Weights of a small GPT-style language model, trained from scratch on English Wikipedia.
Architecture: RMSNorm before each block, rotary positions, no biases in attention or MLP, normalized queries and keys, some layers without attention, local attention windows, shifted keys, hashed n-gram embeddings.
Each number is 128 + 24 x the weight over its row's rms, rounded and kept within 0 to 255. Layers, rows and columns count from 0. Numbers have three digits each. The size before them is the row's rms in percent of the matrix's.

# layer 9 MLP down, 64x64, rms 0.135, rows 0-63, columns 0-63
114:074075175128137113164142120135110113113128120137126126116118153116106135133104152137095122137108083129109128129106172118157152108147095187120130163146147090097094128150098153145134122126174131
100:104144127121170182118154118142165169120146143135124154160147134085103094114120153156126120102124120151112143144117188132158092101161122102160115142106137126101102141114118093141141111147130077
102:142076078149089099130117135113145140135181123106118125120150098097123155126162153136160159130151113106139107142142118145099103115119099114140074120135085178097111123143154118158137134132159117
116:144163124123148118063155166181140128139127138107096140131091152148119085132116131104080119102141129110133132099108098123146112125113129064100139137137154138116118139114109144161121099129079105
102:131181151148125130148101127144116162152111182140159095100126169121143094095112141109148069137102106132143134113100142140149112169160140115102126147124142109103105092157132116150150163117109153
106:139129118113080137145095096142087159151112173121149123136127145121096086133121134124198115111138125121121147128158174139138117137111088123118124149148091155076116095139089142142135130125107165
104:126142200167144111133155150077149151099116121127128107108140128142125138110155135121147136125117156119143123146147148115135168110115159106097134100121110143146171098161095113100166164164172117
098:075137116121143156108159142112122149140137128110136111129141124124052123158127100136141104149140075148154158154152143164114152062132155139099123117108131156144104144132152139130165154130116155
101:145095138114157121121121149104151137139089123142151154136129169143123112119158150103152101129104072175136125148096081146137127145085121205131150134136120108164136106129133091114140118153127144
097:121080171108161086163080125101128179094109105096119183104122103126172122145110122139113155117147151117121111115149118111130139133150138145119165124097096111130167142118117131099110123140128097
073:160109116133129129099123123156150131124120122122110147120156113132128194114096076162147114140148124206140117124084124110135114114083110146121113160151170131133125164133172141102122101116142120
093:178126081132165115151154162162106076112142139115123122146123093115136134133118118113131145135152102129075097118103072128098143128087125113122114088135120129112155136112175102123110114164114107
087:129139112112145110180151149184140164097148122102127115090112094149127124133132123177122110105126117083136117185133140106072137128131126118154093116138154143128126114103142156155112115129077113
092:124130155097133105119181106124157153111147117099131156134121118162159104087117138100132130136134193097121115132098140154109140150139197123105167124159165119160124144151160151131115131144115115
090:107139117155112084145092180113137134101166086113132131121115102110139104094133110142118122130156116174122110149135100125110118127129099127126082161126123136135146112150081094097072122136180123
104:104120163099157140127118169151088092128137112097124128119139158124127064144170137133105120125147125145182117130137096138140162115107124121124146095135124101107100138089085141112150174094099135
095:136167156130106130095105102077107143107117120128128083115135136117141123148114105143128101119074146138143158142133131117144178168097198129080130138129105116150158146123144151098114107150124111
091:167114119119174088118129162128118080133123127138176148133151130146125156144130121106153158108172097166099103116128083148119143116115096158168124090107104134154158139135109141124129168160110116
101:104168132136161107127140158110143187144099098118168134098081082123160119069143148147150145133130164095115139140130117150128126142094123174141121150152090137112141139128130137111167148140118120
088:119085147156112170147163106094115159088125135108160134174113131131102153124134127122101109167119131139145135115149157118164120125115099157114125137106109080164156117126108076143141119150096171
084:140145129143083154126083120122140130067147122099140131093114143110129085149117131139090109105120185135153158114171138176124093138138132123116128128130125164108152127185116117111155124130162112
092:153142130143103118122112155139131125106129129138138143136173145161137108192167122080124139154144118128139120142066100141100163109159090131125099113163103086092120138133146128146116073133119120
096:135108101130138140134144131070146119134155126104105123175183130091083112111146098155163147092101143121148126105135121095121119107149128128175132152130127133159127148138131086091114174090114134
117:127081103119146113124149149105088123136154153144137141153157130117138130177148115163115113124095193085132114117163136131126130112142130134142125102131115140116174146101188128102165123099141167
117:142075121116105094114123145119127158131177156129146119104130133199147141154125120139154129109129148093144137072141105107140134110126089132088134090166105092129135125120112143150132112156097096
115:096175094123092136123116106127089135132140151101158126132125170103124115138123126136143154096137108122110166127161125139112097130136119151111135159131158127112119154124154053095145103158113191
101:144093091152124112120119148144138142130135094096143162139150124136139099064182076116136129152149100103118116123084148119083096174114187140121118123137129111126124125125133117155140108153124128
093:094176101170153110110138098119101142181112094116114135093104103109128113147114127106124100123143099100151162108100090120134146151108124147124057099133121125099157117120141097121102130112110131
070:108164147133120137126139096178129147146141081158088127116103118132137147135119080133137132151118145097129172110149159099154125176164105079113095084133158128128123107128121146096122097116146110
096:134110158148122147095186143107150131136166113110140131120139100120146124134093174107110152086168135164124157074125067131106110109108111147111133124091122152128120142149105127137117092146161138
083:132091150152100163162122114141120135159124133106131163117127133129129103137131085112151122175157174137124144144175084081098114140079117125182145142152120118138161147106114128101146113125140157
107:176149144110100117079124117141123129132160083131146107118162107139141133123132148129135115173136106095121136143111139180133142080122139176138128165172153164104095163167141107116129143108141140
099:138142137112086092155116080178140095144098146127157104130117143113104112118161131104104105116130105143158085122108163066118126157131125115156130125081127119115124168135134166120110133085138122
089:091118139099153138124133146130127116088176152158103113126088109127097107132125117132134142131140115142140148104132146114124123103083111169122095160111159128103144091108118121144075116070175090
105:136139116126100124145128132127125155100120138147108111158195128135105127100104127091138105100144130151126137123100149095094133111145118068116109136118146118171131167122101071186113136119089145
098:123112113081116144128133098129122118085150162121140126129140145150165136101115121131146174086167150107148143101121152128089137117144103137136119179164173143091147181110107146121134139116116172
088:131113124140099133129133135082127133078110104115150129119114167122084160084135133142138128144099120119136083107146102157134095147193151125091155134121151134173131103138113107100111137136126073
109:130152170078087078110093126127135116163129135127148094124142114148130116120102132126134132132171109164097146142128168065117095112121122131112162107097149147125110132166121128084149112151150106
100:168141171122114126144133105126176132160104185116122138112137154131133139113114099136149114104129084111087142109129128147141171087136119122101116116169132089157145175104089146132098113141145100
100:096144177112100142134115096118111101148091163160116147174150142102129127134118158134150138142112126161093106113128130169146114118184126157124158131078131100147123128102190135123121120156122139
086:095137100115133133126128142166124104113149132168128094124109139083128093150142137123146136087136071132155122165169128116129111121131099116104122115130160122112090167146146084105180120158142088
087:159083128123117103126152124097113121096163140118135137122207121162134126146094138095086155137128072131142101158119093157120136108150122159127112121140112107118142157132156142177119140149115142
096:097130125148165138107174149168110168111187144147141146121183156104119135130124127142145121100176104132114134132096110114108146129113143160141115115141104130105113205131141100125147112126145141
088:098164123137121102103155125143166124152138118119129114132143130075162101174139160127150161143116129117153141114090119165126127089127108127142142149114171104151074120123177125095166102147114101
107:098125123166154128152195132132121096107074106126134130124112162149165106101098161123106117138132140145151135166079140128132111118157136074112107143125144109157117100140137113162111111088116126
103:148163120129140117134147162127118143120117111156157143099108121154133087130133115102137099136134062122145143093113178156122132139129109136163078160150086119113143115113178077115088119130120140
087:111115125130131161136143129090149086104118087141125151116131080144117107112153131110122124129086136104151161110127129139124144106154126166109131073123079141112131141119058178126092121105140107
093:114127118168172104168115116144127139182161116131123077141115119132122124151130160125147148158129111124122148131141125096144103143124115166086105178099138141139092089120083133094144175116136113
100:129078155092141123187137121107106115136102129089110134095082108118121165127117115129112166106101118153162113121159153119088146141070115133143139141122173104168117130114128139131096151113125124
094:124119107152104100141166125151103098121116140133166142087109133163118115106116129094146149109118099131151135080128149121170089127112122159118113096097115132169151114140115095142090112093164179
177:125137117135109104113104145147155164140137107163125101148144175097116117143162111071156099124127075156136096131136090134135146085143147175155134113083101144130128157121130169146116146137137116
109:111084103149109137152178150092146111114173099133180149115123118162120124100126123135110113110111158142110126141135133132095187091172141128143144121141115094142101100109129114123128146112167169
094:168151125153160094127167122137126114132198118115153125129153108162165181107143141124129149106153151104139101148116125137127141098120136092134112127144104159138150135082096169161112148143157124
101:100095121158160181147117133083106081131133104156166097091124140108133122113137147127126123125135129135129113073103125096118107147156142119118112108108121174152115147105121114108112129155184172
125:137129130131108134130131116163104164142107181148102161106141130181137198121122105082141147110120134136122121126094164119140130130149085137142141145180090157113119133119126135161117132098088145
098:189155112108140141122148133093138121156110140159158131106135144139135160151160123142128143176127147155092120120156158136126116145096109164152127129135150112112146085164156084100191119132138127
091:148103164188198107146111113151143080133172115163122094105123111131152118101143067128111130118127151124103124124153143113097124131116072112116154117116114143105131138107136151138113138122115131
090:110093141088124133129145143136112155076156099136119126098166102147122126139143113118116116178096099134132106093134153124073133116142130166090123094126165138132084110114097082149121114141127160
106:096174124103122180110109156123126119108115091109136148132120124134136128101090126135130072116171108142121172147182125141157131138147134108108097149153142093161107179132103113135139099147147118
096:141083134159140105092175115109128147134102163127134142140121116098129138127135145136118104119122162181086116127112072114136147115149153092166128123124095100120148156099139115092189110135137144
091:158109080152137171152093132144108145100117107153111124152113128122147163136093145149151119115121137111113148101142126101133094158131106088142141146105121089151146186114134147144128175148095082
118:114143097213151136100119116116123136072138111141146130124126117141140161133094153131158106100141061081128119155138108139136123108123164114112109100105127130136143122146143173126114116163129131
098:182072133126117079145114137124107099127140127122123152135130126130102130099104089131099122139151107148125115154114143170089115164101092142136176081117134101128137117133130087159091137122136090
086:125139119126120132141107111139141148114101157148149128171126173134138131102116128116111121151109096132144133124065146174114156114136098103106139135108139117134091129097092131145147066124171194